Weights of a small transformer language model: 86M tokens.
Each number is 500 + 40 x the weight over its row's rms, rounded and kept within 0 to 999. Layers, rows and columns count from 0. Numbers have three digits each. The size before them is the row's rms in percent of the matrix's.

# layer 2 MLP down (transposed), 256x128, rms 0.104, rows 92-163, columns 64-127
104:470534434493493563542520573554472476554512538431503544502479489488490502522447484454472597541492509559456493500494557469473542502485412530511496534472541487493490491506548487484499453543513450
101:495495488519436482470516450490509551552476490549515515500616519522529507460503471466466489503537581496545491496492469505441501507517453558444417509550492385412540477527560435505478483485444459
093:536464496572512492415489427556525513510432460581511522477515530522507498420561453467459557520551442500448504533454451525514555449505489499600493519482575521501446473490436457523518476538561457
101:526549552471422481542488500565505529476524514509517472474510567464513453473499485452487450565510551520496477470465583506513491518432500469488634529495479502508482502559493463426506452519451544
098:453479487534457549458497525532465485492474514490540502555620514459531500484538478472483585512476533487430524525531500517561529456454502515523534548504502509506514490505516547428541524461513464
105:431467498478443504522497539568502488533454503476446447531470444533515565467494478493479514482512417432499417504513498532493484549599484475475473504524493461554578465569516523526596587497498533
099:485480537498527510477500567523439507513526540515526490453413420498484506476546585487456469446490557497449565500501545532493507432489505498524523533534552529531488540438587425435549516488492454
105:533501470508484515492554399489507485510494485532517508470456546544518404534486523495504522472472400451500497488496398539526504506547501480526475493546496548504477493477468483508385587460538555
099:492517571496472551494554545521518425553472452444454423529590436566483414563534464563402500487492484461467514469484600516539459534503516522503512527471473506524492479514477505495444461556546497
103:405517456488485465543532547557491499497526480527471461530476385423528519595501523479478505493532458551483486511546563567465514409496555434442466490531502521514510495493519504442500486446549446
099:435562518509416456497458486510518564491493485566476509510464381484558582570492503550572490477527486461484443492538527443485474506506562538468580488529501402478517512511537545445482540561552480
099:496568532413458450504549484503492560531467491526489456528454494470543428555499502520539502551546466509564540488444515544489552518454435556455443470494496528440457586496491504511518551479518442
100:535503497538522543501494470550555489528558509463529454500498486558434544502566517497511531494479545528519464525577548446541511448532455444527513497536444532462544540513531530487501476510530582
100:493501481546413428495467539477577470451515427453505479476578497519449524528522464436474506544510512492495537519520471505537489498570506514541542509531503516491513515537480533492499525509447436
098:457555522490543540498439482454522448473411473559479455531555533504532470487449481440441508458510473504502530492547472411463468510496453501417488508531505482522508561505491481492484536470514537
099:489486525500521518608495465414522504478516451515508444498450535455504541459404520478492549490495509473534563513494520517511517460490496459474507512525441495525446506514393486392474518458585527
108:465474562528555512562446542533499508514475486488508471524457488522510556567531483493515482551477535471533491542499479482452505473585471495511524454540509536495568524539534516471493505511537568
107:554506499508466616504485563441510498490499504551466452480484492576484501534579500470487492485589511538509452511618575452419518527485514484523519543475469446481449433511527521557507512445534499
096:521471555538515496513441536605521468504478488441485471489508478486524556530402495484526464506465490502516544512487471492536445541476523552524468519443451569614437506572448585491496496434548488
107:349506475439504480455532501586488487445448510481501432529519500518442491590519550506503473505533504569554484419518502445463495498536501471516533523538489406433493513486532409461438518512487532
093:533494391489507511496542419490471535446380486560520510491452534502538489457508456490472473498462507521546504530469527466550503535558478470517477524538409434507496478527437513485544538470530560
100:547488505493532454482475515462460538481589454458482547464487565495456478477446445433535493488457478565455495523499511493533469502450514529479478469478506481594533509565505495433508484538431406
096:454566496461473498435448542418550529488469531512432469571448490502484481552428496434472558531476356509549506507527527477543518526420521502500508459525409488505505519498518460506446476500541497
102:535560521489514541484555500541491554542416559493510427464506528484559531463486503518477463484471531513527559493474510423533570550474446492522523508540422481484481505516445562412579569536517518
094:464511437460530491535482577498514552485485518523540571483456392465593498471496530505533561464526552436506529522436560471544536456476558553513552508494538458483516567471500521502549462473503551
103:491560567527491464491559475560491497492504530510517466512577466477411532460653562477469509467498434441449500407428506566472507472537464448513537467505467558462449498512427477481517462495526489
100:422541426480495485462476496430465522501511571513506420465569484477466519478504529532494557550508469518584526498463509577524440455505461552472492418447504513468529506438557529532488550466478451
102:513538482506529464517533483471453459545469457458497533497539489521531424487511495440570499507569485487499471437483411425481459499463391530471507485490501523491591485478562504452451543515505558
104:482473480451452558522490456462512537511461476439482596464509483525445450462499587446530482461511533492500473434415488540543527559485553500441557491490477597510548518506512495507473479498456543
099:487508446456487463472528484466485486532449476493493465509498465473577403492488542536539571529506475495537478496525578446447514496518453521608467522556508525506511535445518470524509592511419490
099:474514500434518529454429486445498472499536535497473543468487569528604529552562487501419455466538471524566436515477549428473509472398482533527569476513464523485399480497492471525519536522543509
098:451441429490485493479495564535513604441484495486457516519545469485431512494486518530472558473499534473592499535607487563517493496482435559539517481479433449509480485525513516527485514478441468
099:531572507525493564445531486462548478498481478416471454477473527570485463518527478481487496484394548484511458475475478488529479531480497514530563478413514581428412451465499489450496525491480549
095:405471476461505510530482427487486551548405486449526476488482473470444469530525422459535516463519484553615510582482434562542478492512534507458439459554556446507497546494496508527540504582596417
096:509530502526511568457482446453473473547554533508460527486551507507501484598528543512500526530515503459508516601570457446444557445517455517488433496494530499476532534503505384446518537470473491
100:557485458452503468475456529429483505485602455486542549459515484502570529422473546485472494489430414502489446492524435460536502512484492580487406478488576487493530508492516545473549404474522445
112:481527466463446472472544501506502518463495546521516424479535468562560474517469544540471501541473519548547497467431448550631538432515517456469518448497435542499590525439461430497505497488490489
096:566469473512507469473503562447478520471455504474457480459483470524530508453446623528525439534581541515512470475570488523466440453502499494504485538503490505553494547452505483489490479464443527
102:506541496499535469514532476521503577537543553439561551460502548520469519561494493535534475522476474503428513557499486465532441498483496511583466556551507447557468520505541437554493517520511523
103:518553481531450562407492538507544574447498492517477439504497485502534513512544509498501470494506550496410524503532486448511496523412495496526467522460473503499462561489455488561445417512472533
100:434499440465498479476528496509447459460500473508516463572554515498488445487423581413459509448468428466478455577514504492571500502557467460471481468531485460518497444490463505460506533441463440
104:542383522570514493474521534556433509524535491496500516493532463468508402545521426459484525488443540529546483511512447545541486445518537527538576519532517504553505439504602523431535512492543520
095:487484433474491488488407475630453499505536453479564499477394473482489516490507470517527547557492497503385533515538514513586522485546508490502516494511501452468546546520567515453506533476461535
098:487408479427567418520453523542501485485465535471416517515509505520480484494501536517559539533511487476470440580477486531477491560487567517489429513582512477489470504522535454526472480480442494
097:516503476453441549512556482480489445478487451565454535492487560460471388511559496499459491532452504559511514485555516462493528478509503499424455543502458512466420510512466515531435464472509540
099:477529453467516532467423479439484546496523512468490541541473475614484457519523468545561478490527505450467522523423495498481542496473544508515556490493510472455525501438488469553504524481487468
103:584479462522517498464478562498505559472508509431500520547534466566571487481564480512546554512444512515473436486486481526556541388473540509456486452496522532554495492593464466454474487491510526
092:488518524490446507467505467520535469447531508561502505511502512542530505464569563492465524472425448619470507543516510466531438627513488459479541555500525466509498428475522510479507506414543476
104:478473398499433491505531497441476591544502546565459537543525541456439433465509472491482539519484548579548470496528497489464523419456477572406494527490503538513556538497454592566505527415501463
095:505519486447528545563562513560400520490459504528521505441490480433513496504496494514518447499576532464403526483465485465506498530522485536516476430561516492505498557493492563499501492501467495
102:630443493527563439528514449466487448457489468508475531549491478519579487499490498457483469549486507528501501540494481501495460484449506446470489491491482421567545491464472498499492471541494558
103:524490438471492533576528456494511597466500619451520484529454452471542480504544528474468529547540564521492445542477485507483500488469477427573449525475459476531468527453424535541466491483549485
101:519430493480457520480501507506445489420570510481423557521548500502581476460499537540507527543499458534501462492524588481542557500482508489561565477500508494507542499466543546425514503502418438
098:503428513510510521529472454531499540424517525470563468445532517602505438480596527518481491522465486567460544486410509473465524515573485480456425503468519461480465467482439516534473498475484506
097:381532563527503520493441469545455501524480498491531497475510514560520489495469511559490495499463535450532532538477461443564514509568462391555458454520525530532514504512513535553470438497534568
097:462526518527502483455433471459533505495493510532517573461571578486602472495497561513375471542585459499507536477586516557537494521520532522529477496512487444452447507472496470511523499434498474
099:527459556542521483495530482500563520475566483499505417485498477472466459535543541534525438487523498528500518547559542518442470505486478529516562483512500485516535520461534479486506421536565467
097:566522523483486425441494548491473469517457520478502443493475462503461510531510511469513513481522461476525508541489525471504429561478532488490544446484428451508458538524471535449511472491534503
094:477510483539491574546492438480442510544488475582561485606591496442493558470471499481571554563515527501567527440463512513509514440521465488539534469558508501556487489501569495508501541511522486
095:543559475510582522507514474514548542503505483511406549472453441483543425521430498515555505582526489483465529499489487494464499471444534507509471484488449427461513538454561518502537477589447559
095:507484452477436523471499473433537475434533483525451568525518516578511545500516502519470509544528492467490459498432556448485481577521505530503404418528507489431467438543490478483493513482560476
102:550443522513510493515427443448508515471452533505506449512451541496494578521551471501541442478531489508485516500507467495516534530542440524514521502474530532530461518526507543551474545517533506
110:499466475552457394498415507474524456438538526504495472511486528455497539501512483457541485527469489475484518494535514525483572524506460464458440499481607494515500449472543533491498485446540419
104:503522481493494442451440553444541466540526508552507596522535478536501496513456482467499480527476475469402462469514458495544455470524509478488555492539437490542425478471494477448456462470528456
099:515516478463494465557456509518444504558482486512527487557428500448494494423518476454586470450475456445522471507530517416514508510494413496506459555501547522516562487443476436564498548492509501
101:490522452507530489498553498492514460472485446558534518411556533487506496572450569578525463538488514480579491416508548481483473543570441516480523507574478550480549531499501481524531496501529516
101:503456512573480617449511497495535449492542483466517448497584490552403506501511489532537497487522533537440565526466546536496470450499458496530518560525454474447488479537506532514467479489428474
104:514567493454485460497542568478461479486493473532475475519514516473495456484478514507507510485433441504594457512527432502509484544529590499392543517557488569582458540532457551559527584498526450
097:540504503558493441493584449479540433566483476512444462469489501412533553507580440449463499490548492536436575498525455508547513468535539494458566498435558461488432494515503436450514469506536494
099:549562469496475527506504534507468552453521523455518420515520546598548501511444555507484555574567487510521521479474481476535509578566505542499551434581426528563496495443513497522495503557509494
102:499489416486517512524565546469527512528511500510478467412599530493467548516554475539502463507566492505515523528468489531521463492464538533520513516410546501560474459518465545561558568526503451
098:446492570506564521493443527456518469541466495562510414466501427501495530528487493512533490539506484512535511477551489485539478544484530453531506546571462483518469543495552614473516578488483502
# layer 2 MLP gate, 256x128, rms 0.0808, rows 93-163, columns 64-127
117:504522470479491485481410565551513565427543498485531569520477477435467526557480515511511518526441496528476503529530530514517466456481504507518496497509483494489476568518456535444420551553569646
096:510535412450469529522446449477509521464498498487499539471532448447488437534538463481495526484490511491420505532521505519536513512594466493454516472467484533430502456435495443533442526473490476
100:466602445542613563538535471470470485456466474462443475438495513510571541506438510472497506495498445373466446510488483501436441477523554489536493509455512489488460434475468503492515515432454533
100:453509473526490534548500447435442548493527514505452537518537520544485472592471461427451558475507503542557499399528495564544510482531512497569456511485527453475477502461511543463567469542468472
109:471580446474470510513445469491506505466512532521464513513501435537480534505497489471590493452528586529551490457452445483501550537444552554492427480577485471463402499546451530477431491415488521
102:531432465486441509506452491499542557487532526515500529535560484500512459506469491568517495579476510513508494521525470517527460517503502522552424419522515528429512495472471444455450540454573497
095:542466524526531453551534488540489472428527534513483530531468461517525527455518453477427502496480480520510580504460433536578471476533493502441513488455465490502463468444462496475454462497498443
108:504510497482460482431433489573534531549483476495478503422521596475493493519466551459552499513522506447471499464471458520475510562478471452527447561488519543456491480510412505443485519555477511
104:490504488517470478471456536583497537477516501367556482482552434496491444530508423481504485539522493483507475444484568540512465527479482487543478446486484534571534486484473441460464478443451529
100:536534470428483557447492497551498467484465552485537472471400447532509647509470480530571524509468518540449468477532466444530487497463406434523532491546549467575536510508486451500457504496431473
106:444515536436432524452509475468487499490525521494483548560566567502572535547494473487437439522486462516524499533445527542567535495485483474495588573468544388534442517510506455413467484502507519
098:543472495516538532558582567492514509450444390537475527492502542484382518495476528509476456514522492498467537503520520506448503412496515546497500505475490490525453576450521514394582552530507522
094:414452490558496496474576479483470508513533469512581505458534496516527563478485504533498547552480505481535464436491429487540532519456478422434430415506544461476495517519464465550534492481599608
101:535489512509504475506539443479565468493468501522523544566485545467466578477513533416414590490563509470537564532511571481482579466512554475481555478453478529462522499515477597484488448476429449
101:461494477407544449545534509442565486452510555555577528527440555486527494495510459436503484496535448462481484489492526556500468461420423456518506525535495575415587604521446476472432490530471449
103:459536452522478530477451525467527537546486516572557512492462488533498527504474489531463482513494529533468555445526485486514466507457486518509532433544519504488439480520464472497491506503489481
106:555510485499505600484408542513523535484460406547515457494518469451475485575511520480458527495490538462571544435457507424476457537517498509447556470479520463483496509506565579521497379451428477
096:522510478495512498512492503463474544481525482485477432551429490437532520507451472464542489494475541533494499443444547581473526559493506516457463586482476440413526424427510475470529488493481510
099:449516494535530440448478511504521535499481514517479588517505448496512550482522590483525470465512500466503480491550484442491500500547583447507506478486521484511440511581445501462514490490578505
100:586519492472511502540439479513500443517527426497487491494570561459554458520568413538520468554450554522479482480585484468442455496502580491453509484492540516534525547488518493501560489532497495
112:573509552446495544490576572448514515504495602524518415504492538435475521495505557518513490495492514486449458527505488522563441533451568511533508471527483509519466505483532450443507522456522552
096:529577502493483549537474545484491529528553459504469490449450535499486485528440490546477466472465472503463516463512482508604463548507507479433411501502521500447463455475506496539517515420600406
095:480493449532473546471508471473520530585422451579453524487478554466522463515568495597497503441541467590461511490542531424504500528448579556530454502544511460514447532489504505439501528546539409
094:509465531456486531464540501518509535501548445578473531522533530522534470523496555466459458549515524503407504507531485474480519504430564496527551442479536546497489528524554491510560504520609455
104:522502551474555489520505537522549544455531506534472498463553345462544532455503497495531512524513495466501539522407524554521576506597464516532508408507560417526546466457470420518509460530498453
096:484516501507506561557519529458482470457494546580528503435561419456499484536464523552551485564443499528477475499517456534531403406527500453497500465511416475539527519498458495462519529473491490
110:528510483468515438490510491526586459512528481539521528492513505505514482560534506494435459543523448545462506497476402417464507506447492502509500480537510524457456567456441484470515548504467439
104:497471508549537478572502556481530500511528539557469500523527558426476467525452500553447478469515509529466531466511491525480447507520537540609503422490512479472448538500481498528513505523503515
103:532521537579483532481498461458482461549501509491505574484543393491476491473581502555445505483571521462443599473515504519559450462481513557507551509504474501448477542545483500512441484452471528
105:443551449448375466479530562511545492485503538491511487488430463483532527550530523534530470485445513502496437430481505520497424514420485499495534405526463482485415485464462487542502440450503442
097:497464530515447556480504515507463524520482548558435472549469509497509505472524482502465528505547494404537510499491494471611554496496510554472525529458527406506511510484488476475445518445453557
098:521453500506503479618530497499540454403559515492531500498481481535553477449449495545484475544551459515419476500438528497525482497449510433567494545488447459544507437479536490446520530447435507
094:460570540518465491461504490469487485501559460526527466475606545481530509477403559482491555531461482461468500497535487453469525510434407498519474456578479506471490525498434575475544490461539447
102:550535514442498527565457560457408456479544477460501577492493486458478432432497484500604484502508514507508512511535490538547476560468462487528445529430463560565450506544502451519495560460465461
094:541531475483484469545463520453482523473529491389454502489557568496536543438506535490546451477456490520530537531559492473479495541532479493491511494530530481468488564534512411417524370474500475
109:496518528492515544525417515400459613517527546534519536491459487438490510550564491579460487447510488560502476473540420387428472530493512471464490508535507497481547507470487484520509485512423590
096:540477535432548527510433514473431437509549475539513497468518494509562452463453533529525430546498453543428420515532508509540477553537467535580485534468511492429582412509475557466466570536487524
103:472426462547527481549555520512538525459511443507546523477490587487540392513493517502547540485555496487427485472471533482486507445503531464520502578582485449511456460489518524575489457472447543
099:502488479478450561480502513546475512439563451507545498521439442464496582466551490490469550440484518480459483542486492506516459541479504489499480476476511468505570569502426450483540474504538478
097:433515518520457519507574467498540519513508459572474488546423464466521470532508477423494422501493512523449505387501478495502531457535514529402506491482462466486459544569564524505487490532518506
104:443485517476447510420478453520545527444461495504500458474564481525489597483453456544530499484451460456532528435487506467486520517470481561487502569511498466517469569583549460537483481554554560
096:491518549491497535474515590437528525484506474520518529476514441469524476432525465440445525520506448481554415426403554507451465508415500508558555434492463576477511475553501484505496440405483521
098:511591547486487546523586491425454440463425512508492511532474529419504467528436497446480537506527622470497540478470450539509515469492520501422464538539530499524510521499438532428489540511509506
101:500465488439479584473503524474527481449452478540468552495524524496474488551509497461410499540493509546547543518505520471486544533526519485457465478534492484526533524484403481506472469492457550
089:616486512404549496513521532522537465455507512437525490458522496466557476532454535496446419589473536513482475527501512464451468470492478561465501461523504475437499507553530458529503509511546533
100:432517509508484465528510529455484533459520531511531459509484514482543486563528522521453425507550536527502486513516467459519485427543589527448492508513503496459462493492456514563434504509516451
096:542509480455561539516489549471413570474493495481491558463470487476480490482475416510469488486531530556497486470485590551478523538560504571515520479487467523541447503505564424524511540406516469
098:521517479474480485447393494502460404563559497509485619509509518472522532526535520509504522507520536475481502454461503524488486520509462532539517465515497556491559512539509489516549479453528501
090:508496530514479495557550483420508462474501450485523456541527457411442488473513482527518540455435555557531531501501507466503498515475483477513453531468491430485495483557490425417497541492415500
106:526459536503544542571537437484581404495513493499495480482473474535491533462574616489516496455482503462453496424517586547481491430498540518553454515450494501479411526510410476553475451454491472
100:494490510550500537513489615471453464475459474537529462482511473461513552503440547560555428530537559477498478541480464412528547458579420513487539476523519484558448515479434448541503517553535494
105:465465499489573553519467501527504529519503513448459466464469473499514472542473595548539500505484469471519454503545501493510508534492523537522429529601486486549531479443440544481513547618533552
096:558468532465466499514471510540526487541515483505536565504487438553595455505466501488580478509554414501404514411515506500487473567495529499574514525538481486539507582515423564522460427467496444
091:471528538442533515503595478534508494453540508523441464451506474517459482453443448471499548555534555428559414503486522485505531459545488528429472495441495484550472483493522441547525516522546518
100:571533466507441521431534531414551506474439492483560494526466494513532512415493518534446503415509544535461578447471480527496486491489470504544485420527561475564497544508520438519578413489461476
101:499466514515501515508471518580475485414433538549555500573451500521554502580453519472479444445510487468500499504493528504545465468493545543502457513554499425494540448463494543531455445511496471
104:522586445452523541528494491491499534554503479478496497494591462564460518565475526504608397485482436491455491476562518517464442510484466523457471517535523516559550457447446495489510512492424542
087:554572530397501388530431520472503443479490558535518540495509486580506502514549479516470413533519522548445429511470446433537576456460482549464484558476478435523495483467515479521476538566500482
099:507514405534489486507482477528504473525484479499470467473508514421551559549535479524608486564424552503478476520518510503478503427499478549529513573454483532540493467540508544519452504464486451
094:448505408514428473522495509481560468521587512485533504468523550524504506478508575528509482592498566576467531491508530493477444529433611507570453527496471478595475482449520445473480510477513529
117:388571510427509495583518470588494491513477508531532528512530454502545476602538523530538495539466521492526520483517525526479444503512466473470509530491485543462508547486495548580493450550502531
101:470408539483441446509477509469570450525531516471441471526510556544520554494505528470520526433398525558438530415462514532449461509561477484534519464551520494549520451500480556481465490490488488
101:488507508463491510551529496571552523531564412511517516543491537530505492495570477434493521475475448551395463459520483495532553426503497388482451478513482449567508541494476536536520505525428582
094:518473472419447515514530537514490502484519515576469506517509477530425460544535526525535502515543578508494550510556525496623495444566526560576465543544498438456560544497492527499484495510505444
097:605477483493495516481529448455502568476522531490465508479515475476447507518538550506502482417511521567465560464465604523530463447493452517555518547532529495507449523474466492432509514459475513
097:478519455492481488495495524573548529514562488501580530462506487554508539476452485464574566503555367483508547469459483507519595520451532505494576486458512588511534489448531533577473451486475573
101:446469528457504489534455483518524548483439494409554485533524506502436508499487476487466478506503498481477552502451560523506503520525528480496526426512529478435506446485506541454410474513548554
093:513554497521547475525528499474494489478484505558522467466536499559560485458493488542469460511448417503558519521475441475534529478516488559573519517518489467459507477505544446522548541514493524
097:473541524507498470509479443494583481475450407480540494416507512619536473500482546498512511521434444520557530508504493459472500503509528465490474415437477519456470444496447504494459525533553516
106:438553501492552472519415496531454507566479494513539461504502499465502442515436506484512510543479543567510441502442532517520532503442439450505546548529391451420488528547525473487530464493499512
094:494454469546469440484495470474585479453508549543479487601482484539514499527369486489460539474522464493454538455460488404465554438547504584504455463497517500496493538453489442506447520543484498
# layer 2 MLP up, 256x128, rms 0.0784, rows 93-163, columns 64-127
094:562574477569480488535490517513453485510505483506447492560530519431474392470522454534504527487580496485473479514457530469570483466612520461477486502535485520451541502502474562496538464472442440
093:513503511463498430533523502499550486409461482579526462526593525479521460487442504517509430537516535547426500537416519530500522508523512455494459503546598508470459546517452491487526563505453563
098:530466512442456462510507517521480508483548536493598498491520547422495481511470492496498432544455633416480546586501593445548441512472505497526504438481534566497551527505532505490512503496558482
099:521497512453466446598444474523448526459480501536526481509470504495515510551509493476504489478516527424472514462482596522476544502483558473503461457472451548481547443461466495489500502457492510
103:535522482415571501445498468525567477535502536482486535517503492437516551516533443478454485441494458469507449495435578517568532476482489490539547505456470441474554522539556539423472519512571495
107:433513512512543525523507554494527536480517499480473414567487415521590493491558481490525465476490486527582434459427470504543529588524517561522502486496464494502498526554447574511448486504476534
105:556490494553602500523532441465472482501536523475521479512419413467540557518462457444441473561503467512504485570469541471487442484449498466495520627456530516530519504491446435516487495539526474
101:525540528479539582525574488511512436512481575431547424494433518474490543440519505482526512446516483514481531545441478533589524505484511538536521454534459420445473552470514520537466624463479460
114:487549488539509496451468574455516555549480502481527430586562452481498489511489530523419461435534493449498563453506490386433517554531480455521441489488510548468482496488456476517528425520464514
100:508499498490479513444568406537525507502560545532417477473518494503480486537504458467466497569530516548496493501504420467462585560551608588532501533469554460508547599490425490444456622543462554
098:496515498494414510478504513512445495523494506527532462493516520517450537480507554590454498548464560522482487486533518489495548452564447474467506548479515453583524429534565514411482592585533513
098:456573604493516526521491520556559508507498458502528455511418488537525607514468451508400461503537497465512537528442507500468511549472436440486449532462491589512498520554552507505543480519534449
098:432474509535562476528443480507470485590429518441421466476490541504406427462463487461538538424590522413511467548464474526487443487523569466469504613520492498517504522515484568512480470517476495
106:481441521514489549400483522526478518547476487388472547537483462470520468499530463553497437520478621548499482472526514565457547523554456511468456521484530533527483466515511438561532527512534482
096:554416476571540528513507518581464542462516583364531463530493516571546429507512554482497459465529472487510479515443535482462583548450560554485496538516437419503488525427533543531512501499493521
098:437415515495523572499520515463490504471521530527446560502543495508488443514465388441501556402503476549479468567529543539542492459516523455516546425446468511536441440480582533493435546482495502
096:512477500564530434507499532514438534469448534459473548530440568525569429568480509486422513509548497513495545446469474477410475513494540490454505483472508526432528616410439527437448519473463521
102:514454557517505461533550485480500528465548487451529473528536629457570543493534482484412492536507503500516485551533479544479497480439492482495560475540461532457467515510532526536596477478575521
105:521465482556555494485450439406463490498526511468500462534545474480553510500484510448503455492534486473472498519507529473543483522526536542516516429505530536548488549529500535467494493537537548
091:495579533519493483495481525487565476451549512460527477536541451520502577468538469583579480464485546511481422528442455498498567466471503520529515504559421494523485510478512535488433505548496592
100:505416522488497517535439496530575474435473434487545460495520464565564513486474510565490450508494500439418479512482532549448562529489477514520493462510506526459483511374546494506481499521523478
093:501511501489528482501452498473383509505444484479502491458488544421487503461492501513488482535469524450589546522543531490529537460522504495529476456487551458483551478489541530465474432454541524
097:530520522520572511457476535483486555468464430500498571577528433412471501428470493520502577472483582477450527472545530503470522517586493450541459519556530477563480451459487479484516475492494510
098:497500483496486525529518572559486579522493491533501559480551523504550501501535500506538461516497472528508510598456493466531566610499502469520520491485466497487497504433490485475511544491452546
108:515562457407563555439483479531560548456487533471501530477667494521478542491501526526538555530491456506519488552525600572490527534552513483534456524442496550477487472522513486459464581501510509
093:476539500503544484483532445600481524435515539585428475547486419522460514455530451528482437496519469514449508477547516493520518545502468474490473491527482510510530451527518562470532571483452489
109:590484475488491425481462489496471475528456453526505578523514430474549527528497517481522470555511430468512537563504531442501418497486518508491479496536531504491513531484485514501564549492515558
101:501483540492581493583492479480497433461531460459482572480475553528418519475470480568482487502493552460491531527446499463484524486473380533500501488512477517502500513469514453516611520509431487
103:470432521507484570589529543468467527549517482567517486546546511408396448483473492548455557535567561512521458410470517596533493476523502541465538500555513533416493508510523481506499463472507510
101:495507535496412498451523509441462489462532481480557431429516549564465527588525455591484435467520555489417482548504491475492545524495485535515490602522524531513481483473491524555491477529536541
092:510491506492486416553499436538536490525456552484548487423495565457523464514526564510504553421469478510426479482471504548528493426551455485509537474515433483482539484467554485481548540497582420
091:473513450497463536509510419514510489532555521574558528497526442466527513536588493455503508534503474579494572588543425536540464499492492490504493546476482515482491511499416553543447541525514420
095:506468483509492523456517515566538519509452475528561521462515442511491559467504481451435481497588493427531514476483522453460536444562485479558503446462503551569507494505519504496523499505519496
101:420444557514487515511508457531503511544546560468422455527510512523482493484506534497475465530505513399541507513587452444499459527504475527467543536428433505501485511502473500532458504454463582
099:506529494508558480507524586461468525489533528496546483445467482544511595523437425498465404552507500512514470514514430460517506497489450505431497501553496533483454539517482489421518446442460490
110:550471506544487458572494480426541539515575550519536429445512491460527520534474516475504551533485477533520424587510521473419557462504527477483551488543477498464526520461561467566506440479453466
097:532473571460483471517560485437562487482466500483504502478504491574521545551472463491501521548526513479536536502467458583509549516525611434496487526485485456527429507477508459555533483493494442
104:486534532459540462524564460522505505470460520463488535554548513543485554606412514449543486483488533499565538481475475488521495517516460530510491542491546492481564505425461524489480553563541487
101:588515462448585461458495482473411480541533516573504436576514404512541481504517501485531499496530564502388469444488520438429429468468549510547483459446528573499522432530502472507510503507496499
097:474472556535502505575514451568505553521493450584525496532527489503492532477517523420520540443561524501428467498464454478487491511483467508499497483453472463511447448623550526512511490502463456
103:511449497529575540554503447493452532497523601447469493575494475544493554480498511461512506470413548499555569564512537512495497508517496488579493474530460527498420535466507482506497528509507525
096:445512481565448477508485460448547541544518474448513510542546504459485474444485488552498538544543474521531460561445481531521518412577544489433512471486456476428484438519510498530519459505491491
093:530461490476555455545531496479557500576548505549472555535452510534530464515452478533581473469494407504532453499461473532494500462485475477536479567494458469490477528480503430544492565528523423
109:519460489512490571517428591493555450509471511464477550456478576526492461499572486436482459505491548514608569466519503493456541463497534504475463542437465459562609482442402516502462438466518528
097:544544477549526499547572549467526531518458540560496465494522487503463516423522533517477581499461486529477446505511546514464525467492530448458554596462461503507527428460485505483564531440474544
109:463517538443442483503553503487526494506493410492507515466468497569464463534473507474480533468426477457489582534531458501451437523483540487432464559520493532531475458456501466495503426450468488
093:528529523569480528501458518441410519504510479512481474481463522515447509549530593499451483481514579578497543477447547439429528541525481469521488413567511536506455495516581545555581459479524494
111:505528477500437527594506515437470437442462468507495449554485527399468622463477488580469518419498493489465429538531464542496510441498506552522545504510467465505567434408479454490507533545481574
090:501460464573580538587475519445516513534489454437481445488543505542460531471498445439453409472553518542464449529481484496508546495470506529566473458505507500512475548579469562428463515501460495
104:550473519486599559490483462496496526536414510381467577501534483522437477509429500494537527577548563490455436560472541562449492480513478467468506526477517550483478483478536489521493505483481519
100:455578458401577521489478533480495534506505560473570532491471509494437432446509489530499467511556524468503471483572563497513486435549497454524528514493519432516483441458450509476497444486462508
097:580549505523482531486529484425488432492472556431514502481485528486539521527497487509507425459573514494414538501500443503398618546482489509437530543471479484426526521491453416527501455570554517
104:500533433460502552630537470521457524511548566497477480527489520528514508520450504464555457426515470536555518506504506516544388499466457443548477497528520490466481544536443420450539489539495516
093:487526489434526518499474531470483481460490474470580558479474432524469591497542456460494471546521604471510522575460484570528499583506484519475502490454540513551449534520497535493456488520561510
100:506530589483519465559519430531470546514459452490510500539472414499521522458522549463497515481482467527503456484469485516473548515531457466550580584430514465540507490454594506522526505532503567
095:561479560515455553525470461497451481547524465501569463536511500532577477509447593475517462529447501588505528534454515450543481540564540449503511492534568472514498421538510453475571527530509542
098:490484595501484488481554474486470536498469455533564513546512455509564415493500493552506441505472451488481521525452448412491506570521451476456455524501481478530426562523545524450536520604489558
092:509444486524448523437588500474451521510528544492477490487498465425468496542459516487469510563547538483486442502482525575611528435490502492452532572564471456533504516550475534504475531517490486
097:519539479477425455484489484471517527532509485514496491535445450489533533436500511551485528501498493484523536489500506510473509545567539515448552466548487531415524548459486494531396527455449463
094:603546532461456529511511509522454474528467567490495486482447459485512473496485485464522547490516523533516500441502475560543530505618470509519573524498461531494512526534493501480623484537498473
109:552487513521465519509495485500475455493432515443519484559490447480465570461490560589494541520518465502479528507521519475523510483488550464542488482533491541513548507502427428494566478562418545
105:507526511521475572447520443535471478474566443493514597479520453510502506483478471495455535472524508545452529506437539533482441465475465485501481432516487575571511497545442612448501494427467471
100:451462454495493482544500469492483503504576417511642543532498530475473456449493489525566453467522521556473456465547508533517480484472471512497500525513430474532519463495458507521496538490416547
105:549490547520539515473529467444477496471522574527526518506504494481533463547482537522396538473500592520522491502442465468484412518545520500546477488468527565437510527508539518448548465565530497
087:466550540502514477460485514517477502516486487466520485529426508517641542483400502399482465524459454481482498477583446463460520490418426509465537458485497478482490521429447548470495429572537561
102:509491467400472454461496514531531502540486499522590526511524464476457458482513489541513520611551475490425466503494587509487559483475556515502548489471467524405492465530466621528543474498520452
099:489524486450558532426591514578574490449411458495488591501518514497440432451502498475495559568454473548544506577495488522480463486513544501419429499507565462545456531561528500477493569431548499
103:472547439499488420493507526460512426495535482491465527401508464526521489482475425501415479482555508568438469484560525563478557451489478501498452530523520492476506556478500562440588568528454515
105:505490535560538486552549496522578529493517549489557510516451498492558565477489448461592495439474535450496481550534442456520520511549486537492446485509545562531512398519463527486473532529557475
092:507358473437504476469479424484536529541484482481481501580476511485556539465539435511442588489524480500506554438487508569565505446474525494500558536539516501483457516553499518541447481535492473
097:476531531469461476500504467486477490494474528534539452410573448491496517594484482490495434498445496547550502510526545529503471602476544516583511562516437484491544512530555487500569483509493560